From a checkpoint of a small transformer trained on Wikipedia: vocabulary 16384, rotary positions.
Each number is 500 + 40 x the weight over its row's rms, rounded and kept within 0 to 999. Layers, rows and columns count from 0. Numbers have three digits each. The size before them is the row's rms in percent of the matrix's.

# layer 8 MLP down (transposed), 1344x512, rms 0.0508, rows 834-850, columns 0-127
098:455485513522489548477485539489453429504564473543494425590512475437391453471503586538496525549515502523470525571470544463442471413593506533497558489564527469519457520520457480552422540522479489579497522539456489514507511516470509548483455418425505551523471467426542550533505536482578460449460558460489519500524549542420457529556542516475505466577513610475571500496480528539526481498444
099:502468480497474539539485485522457446463576431559467470561522508484496529506506519413512522514559529590522519520504544459520498517519461483442515556451518508550508470451499447517504499596486501531499519523516430556530585531495497526502454503473513613492528478448456512586541503567516481538461482484485440445486496461533485476495520576478446470456532502510525513500405544565533507465491
098:507458470490491486527497482471487465545545516485477517510533458499508525406487465505522517457514457505429551483510503463514504388513492476496443505511474529515531469508528511449526500399545525467551500575485517488435495548462599467476431451592530562545521516528468549527464502457510480472476540489443467459538469452568446563464477542525463578453468520455482490465521499497535466495535
101:491474562564547496498502464511477499512489545441488524509536476482502485520474511444525455404550507517533536486550501464447495514540516464501417459495435469491485551520451559486446549484535538541412521470518469597463420523554520509498519504497474545506487537607513416526414494497476527534502511502579441523549533573452545532510570522455503462565526418456528547612465452476490595490391
103:469596481496549524465468518520506447552568481503440474452478543469438504449456467442511516529490439488443533491490509517533491474507512482510459439511456416450526527500530499457460493488558536515533478540473480529514468484435555562511551420444518575547549390563520527501523513461498487479501535453534432454484500492504470480493535590510486523503487522449542508500558468508551559544501
098:490532448535488526428470494542506496550527533448509502578563472445457504534420462505402565512471466495494451458458468470531464505516496507429556495508536410532585555490570543428471457476510509441488520429541532484440547534512474488487520506498553443502470585500534428453547527464505540559508514564541534492501436476566619505480483495499463459466496533474503512483437505574466543510465
094:497531488494518391554508490523540532442467466561497395535476499500477512528475478497510552579536476500524472433524372532518553521515501508495452469498529427479518465439503471480480461508473523514501566546537451508543466468512462469483458524522482493463509520529465524458452518492510504545500504475474457506469471496470499499459468510560476508461512512461470521559565481519471518482499
100:524526454526512529517472465403499519523477527449468539532504550449476569493508457528450527479444535539517529490448494496506484432537575484617444553495530455490433472497480520524476507514469489538469538417487410552463551502526483514503531480524509559462447522547491480548454494488513539479563414483557451544438555509516518499461468453539506507509502476442520531550503525470516544546589
101:515560417513476526578552412511516488413474532575392565486515426498523535540530493410514475433465537498500557566502472482499440418463525504562465489485518513501488552488503502434491547482537474416495505494439492482505424493527490554486511460487523506504489535495523480486504474556484506630528463474453511535511446528504474437503452481537467474519457494481532508482483594491532486383489
098:450540482479471514483465513537554474433523501455513444525520446507450534484432490545532548503455573460538513454424446469433482491468522546498515584576525409486513495555504598523485495497564446541490516471467504465510512419495560560470420521498539515482533565469505538420455464492501559453502493451528433486500588547510509528475501555484553474508517502495454517461473467546417477511520
107:461513578595470424502502486483549555532484515466492453543564446490511486477490536390513504439419549580533485493537481491533505478520533440545496431556448493434459440458502420511532512610548549550498475463462488466491482498529508516458486520544550441400469456436438526562484513548502476535548450491455486474479503529519514580497414473467499488505576506481544513563442464429512491430482
095:388475504483446506443542504466520430509513511453564529436463478503449517474497493479495512488536534465484513457529465572531539488432484554558546473560486563439541478498489521510480459454603608482498551392522544561501538441505508461500471524514551491540472536486471458522475495503519475455425486529480482494500503404514488484506508487571460561502460527562530534527484542499537484521538
104:497523509394449468477512472511474508539475492511477455521486581513597514510510508539517508527531481483537478491466490551462462477504549487496503505536510444433495476530541519454512501533511478514422526458519551520452560497511534489520507484468571513448441514452477499556422563472492490488448521537554480506537514462407485443480483585542528501569536441491463527463546478559467456532532
098:490560524431487524558552452533532544505547489474534450487425460486515393531458481592465555527476491472506490528496505440531543511530501506550548502525460498530505503481502548510454552484522493530416436516430451545505496523539449499529532526529489533508434541481503542433496581510435445490591494531496558462494514506520470507488485489510486483522495462476585524459502489467493539557495
096:406484573503515491507495557471441524457551476532512502485517506488486532468514555503523474461541517469568506475454511621450512487540469511503535497497544478498554490456564516481569501494514522505497564441439559443502439541493547485458436497585475559470422483495527527500535553509481436508484478455451536460506462483563570528501573436497516559476487410522499587434471571537492545575535
103:545579454533501492433537445453494442507525450550524575419465544519502473489453438523446456545492447493507484517450520480482484518542494507530508496523575472499482536504553444478510513423546456527555572497482506458506474493486460555565518433525528535511524450454485549490459457485489519524475405508430442477471550510511538456564452493516472492457528489420520507510528428477420510553478
102:547552561550506448524490551436595363524481493512443540377524520416441484469498533478562442544563479478485483528460547483583478501481499538498447507556541483474599478541482472494528483508425518501580521530473500498414419541573482469486520452461517545473548486557469500541522471475551479584501468534489443455529504482514454453497561412524469510495510487456499491460533433415505484529499
# layer 8 MLP gate, 1344x512, rms 0.0771, rows 835-851, columns 0-127
096:507518450466477445460473494480486489496453465502529456566491498531459535487525432569473489437498503537461541508544552534451552471447501485536560495503523489517566506501471463424475468536406527533505459518489465462565522476455510515479492511463532552539450470529497545541491537446509478451478559477476470531475541473487562490603500438502471499491497451543484469480532515479462471495507
104:529496470476467550480536492540448501548596468497465516487458568498543435511502521444485544526499514479525447602520498573542455500438495482506494515447529476544482538509473585491558524516453558455499538457494455495497561558419497512482507491427505428514532434523516501430495461591445436503479481465484493507442467477540543548533451441473529559542530494477497563506506552485466485515454
105:449538425515535495505523599536479541502495500529503413398539523471501464540552529435457456459528467517544433510542461453509525450475453508481472489508527520504429530497504531542466499547461519537432550542474502522485498500536509441504499473474504515531550515454534491500451556462555544521541527498500539511543556486444494563493442522514506475515486473524530541483505564552515517496477
103:478541519479508470414526533455494480511472535429478505456535518423466477477510524511520443492465520517513483464569421442488466470508520554545440493491528487501545523551495527511527504490548413492499462466408488472487516546454506530484480511432588558503488501550461495521520482537495497488545427451527504584486497428541501525464451526520476603548489492472421552509488459476485532430481
099:439496473491506566479458570500429496532529527485493416557488427475542500464544490482540425561523508565486507535525516491459496513460518525526471481516476465508451468469506494458421521501467498478582509515479550433523467474516489466496495539504489483509476467478490492505497535397452584506498529488424483579556487445467476510491572399520475496474465518539482534507535515474478451557494
092:501456502515442528460583539542490495435445509479500495443539455508542535503467510435489476531470478560496525434489530521468457493504427486421487506526514591442513512492554497501547590518475527519474560492551457487506540502531560515496548448454509517448455457525487428478531456476475490557481501492528543568468555498561528434533544540512484511550486553522510527435461503516559468543527
103:581528451500508497455526485502503564555475489505587527550523521524490496581483422497395557608539597533528513481491487527504473461545520438537498480451519415388473442489494536546505468519469499557460472479451445529533511484516461522504514522498471517495470554537549548530591460476475491501479479510502511460412475486542540502482493605441493497533507522468534460523541435508498526440531
102:494478499534480505584495463487467488464543581492525450561495492549478494496479538474510451463472450447581509556500470426490434535496521432570569616562543503465514558481460534496557489537536561516484521474499514476482503509553453478515486439467511483515480557502523484459450480465519513520496544499526575437464503456471440539518466453509495537487508534567498450476479594536495544492517
098:479533493577499500491555443489450434458512486556431455456591523426478591493479527402523418427456502509435510481555521482513481436417534525533475488474483455507501520485572495481514553563520517475489482505520516577508511476460512427498474518512464542534562509432495573486432470484494475495553502558584496519513454490467460463502516471542480512496505529532524478536550525438621476515486
103:515466469486575554533484504532449501461390506515464538423458465602495478510548539567511465476513505499489500490538518460566543485503464465530421492588468499472462453485547461460562540610504503526431452575460490535438497481521523560462447568555566479523560408510475507554549468500544536509521542513501551521518508553465539556503487443528472451507481514429517503468565464549471446445499
096:475445468462526516535479479520556495518574491448503575527493518488548500468509447531443586519530555450473537501462516558547424449443542516462532499571476459510443574513471463543477516483542430532545503412482423507505482489493435443533496529495475444492480592459491572476494486426489508528523447478421453443417469496565518557547504517594544535550503442524444494523575495501534555414441
101:486523516486468541497518479485490493622601509472480486533571540496547490488496477603519478565453527448491496482429507533504520433478527503531552514480489499499496487531476515434533498455494456510534541447472603444491468519541558495449500492504508459565474473530548477567537546519460527489493463516444401512505523484473490563526506575464422448458505534530572472539541517445535521503454
095:464489539530482476457515533454531533486523490451530470479488497552457438481523539567481541486463467523433564528558577455482556519446497435573475435538527492503388487447525494478536560533505490488445473462540527528491424508528461458419495604515477467538551423484501510539536495479472483507497456484473427515472495447508528503522532478574505550533481560471450508423552511517422478437447
099:494547428486451571451493508459463496528509433451520512536549516624499438415466521474517522471473390536457515536489527503407460479523501446508565529561495497506481443534525488549515558525483432428522546577533474494455539546447458472535517444500531539501499472484477555529521530520488457490514412512473468452524497492438463547482508509542474526524458550463457458440482486531426554524453
097:467465501393526518517485483518406553483528454459460484489481493476476493355473482506507536544489482443499494551471544509486457540463472523512468491463513465452546531534522447524494498535479509446505493515478493560539495527551485470534440520517494559468509442523506491494446477477469461526516412497442463486447508537470443488492476525472507503508450461466519574433476527473520487458533
106:385498535544468488476477451489435479503488455515496534600478522479487530511512450438535507496422514538525521487469521532540505516503482512496518503450454452495506500492467523501491480438564432437462488507462482434473528463454444488441508487541516561486462424554461469465503522473533503470550522480472474516531472513488443526476461541491478496473563475511553481523545575479536493484461
099:527441504511564504538467438501530538497540460462545591463476491481477565551573518488576545546475513444537558433515530454511526507540530525386503490552539523547463447525456455451503438496464451454477452507474534534502491539456481580468524468537490496543506554549443503500514498493517452529542526503553521576449535545482501562459575495506548426524456560526514536534512444511496532509533
# layer 8 MLP up, 1344x512, rms 0.0825, rows 835-851, columns 0-127
098:481459471499477462519590474547506582510444511437533472461475459473525481518479583569539550549490502416480448547539448422523491510532567503522492502421448537458503542443508528522454440453557451504557470449500531507498461510513496498518524512517426519507490476488508517511427521531491526478610527493495467496480526622518558496545455466514541478518441468399560536479503409489479489431492
095:489515457599518566406529447411596491498495531439472476514507516460506476523433499456477476481571521477503545471484469515404515458512513502489518526515638480569551479446465438534495453510475519535507571443512513508501597521473494493533504491491435630474480458499512492536497497455522471490545525480472517529543494482532427422442517456455471527512541548510524571453501497561578503436527
096:502501487504556528507576529497441572477553481528532470466548531543539495464519538500444475450485496469551524525502426395514546497531545557516464506492437539462448486457565518516509517413530548466503482458548505495531527542512531425451527513479461484491468512457504502471500489505492474443476481459510478593486485415514550448547530489454506502493512391498507508476485500513509492467456
103:440545508444493465506496480526531488519455497457466550531455470520485491466494541484535454477496499561403497535501488516472488538461496475474514450506421504575558543504477485508467467376501504505482420576432500500484532529474501491507512460440499480453435492537465542411443459476598442525506517580489439539480481459482514482496426522444552541452514535464491541546517395386469498480433
100:532526521521465478513475392462506449514500481424523529530526447465544490566527504439561543521537465517439418542521469552506463456493477532459543501550453542542544487481536526496517507445516492495542574573463507493539561511495493539538476490458495499513435512432478472550456490521581486553544413483509484572556405567486432538485511514546527478566528486446429550543554569556553528469564
092:425441475557544514482480437535493503481508527535514521534533406481458466451530525486549501521510602467554463477476516470454463529541451479495472466526498505510558443541550535529498537539492486447447489493480554555539513488471504509548540489448418563566498519442481547555505528595486472489550412510574448482496512540474513443427501493456566500444545391477455519504523520469497481529449
100:538452455505455576437422478502504450454487466436592485535493481511565538497551493519400448500485507470472507514483437475483530562479540589482494484407484568455545530517566514474524479533539467518473492524459529454535445460554520530503542532483531540494494533461494428498454517520513519546459491514407451569478494518527504515499516553548463483511531565488565449485541469522439465492507
100:489550512460492473572521541427575452438484459480479523519534521487537520480553418550552435477555496445490443531508487493498497462495459490528536569508478525542539491529506543532471494550505532506538524546490531528440456439485488542430579492512580556561426472505501497502476589516518507476489529472498496493443548401430469546486530522510501477431484471526516573491504550466457460528566
096:467510503529452468561510538499486473513530466426452574438477475517488466486501547556482460544545467539462509523430505556538556481515510464491509507520544518505455533492540464544527500422562506498513538476524494487550488570495519479497557526529538415547529560471510450445531452530501420496545493465480529504497480455470544442432513520445540501546501492503512516392577437469504506487543
111:494393563485464509525512550433505508444463504517496509438554426538521511491501484565526431471443488510484498499503506458468378479504476518498459511419477497535475393545482439485520456540479503542493492539448528465475447536552527531503439530525516499461549512483454492505464493538523450525501501466520491474520551530434488512526563464528489479566426461466539510556544546476497504547540
095:531607538571531559552514497449475534521504554485450472492492478478526488550544490541480450583451513550521437483447496479440497561475580514509500450481427481508483538433539503577510514511498442542523488574517427532509487551481558524514500527475462472504537481420437495537493537460526448530544483488498583438505446616496586520469571454501499475518548464501535518496519494515536460484543
101:475527487526515501447517546531578488467517519493494509529581572486486563542516450466477551457504535415469534585477520540470526376464512495462462482434553426523505450497534519556479533515486493554466491503538460525438540522535488509434527496458479443497485471517555502465537469528487408445440511530483466522442505484409451494519435440503535507498465500545521448487523498412499518487536
100:504473512434561484488519484539563491541540459506478534525517449447495450565505495604521467484494485546505541492439577499516531523461534516530550462451547543509548474536507478467530545466452479566532471544571514416457434448474506430535539537520534470520506551471512523496451566456484532470498497581449524533475423514478512513481498457559509476503474555484462486483481504490543448505482
100:517576551552466477519516435526518470532552481501485471521516488482535509509458391527602479566454458490541460495480502495538454458498557543480519497512473474492447501537476509484493516583509436491485526451510445522495526557577521505478433490522401579523536539558478539456492499473512584489562477565587562526443502487501551535515490497511534512468437481521540517447473449492480560516501
103:501500503451507434453459518492483557546497465483505496485500477480536435479530494508479547495500473515515471420448438519541562492529522502504442518458445489447556443537578507426512506529533436439563507408578485514560542495477511519516470453587528557544481523521471582576525437523471454425501488499507532455426481504549443473550548450503482389497515479576457531493514480483521460508522
102:545501525523456462530523522492561535503486491456519536511575498435479461448535511480471522508542462457508461482450417457454512493455519407517509432508577545489549582488466482505528568508503558546515536542413523462548479504512476531479476513556538498455500518477557509468491501522486547514505518507434527481564471580519512467477577484553485581478475581516467547499538536520497494427511
101:510571448524493445532441509519517454509466507494474470558521548432517482538486487524532466544505486488541483572507505465494465567438609481567535458539469534484502381465460492548501562454583482559526478473556434536569474574480554510478547463554548476529536518509548539533445519515548434511541516512534453494460500457529497501520462495583462540452479488515507530522542485552488456489476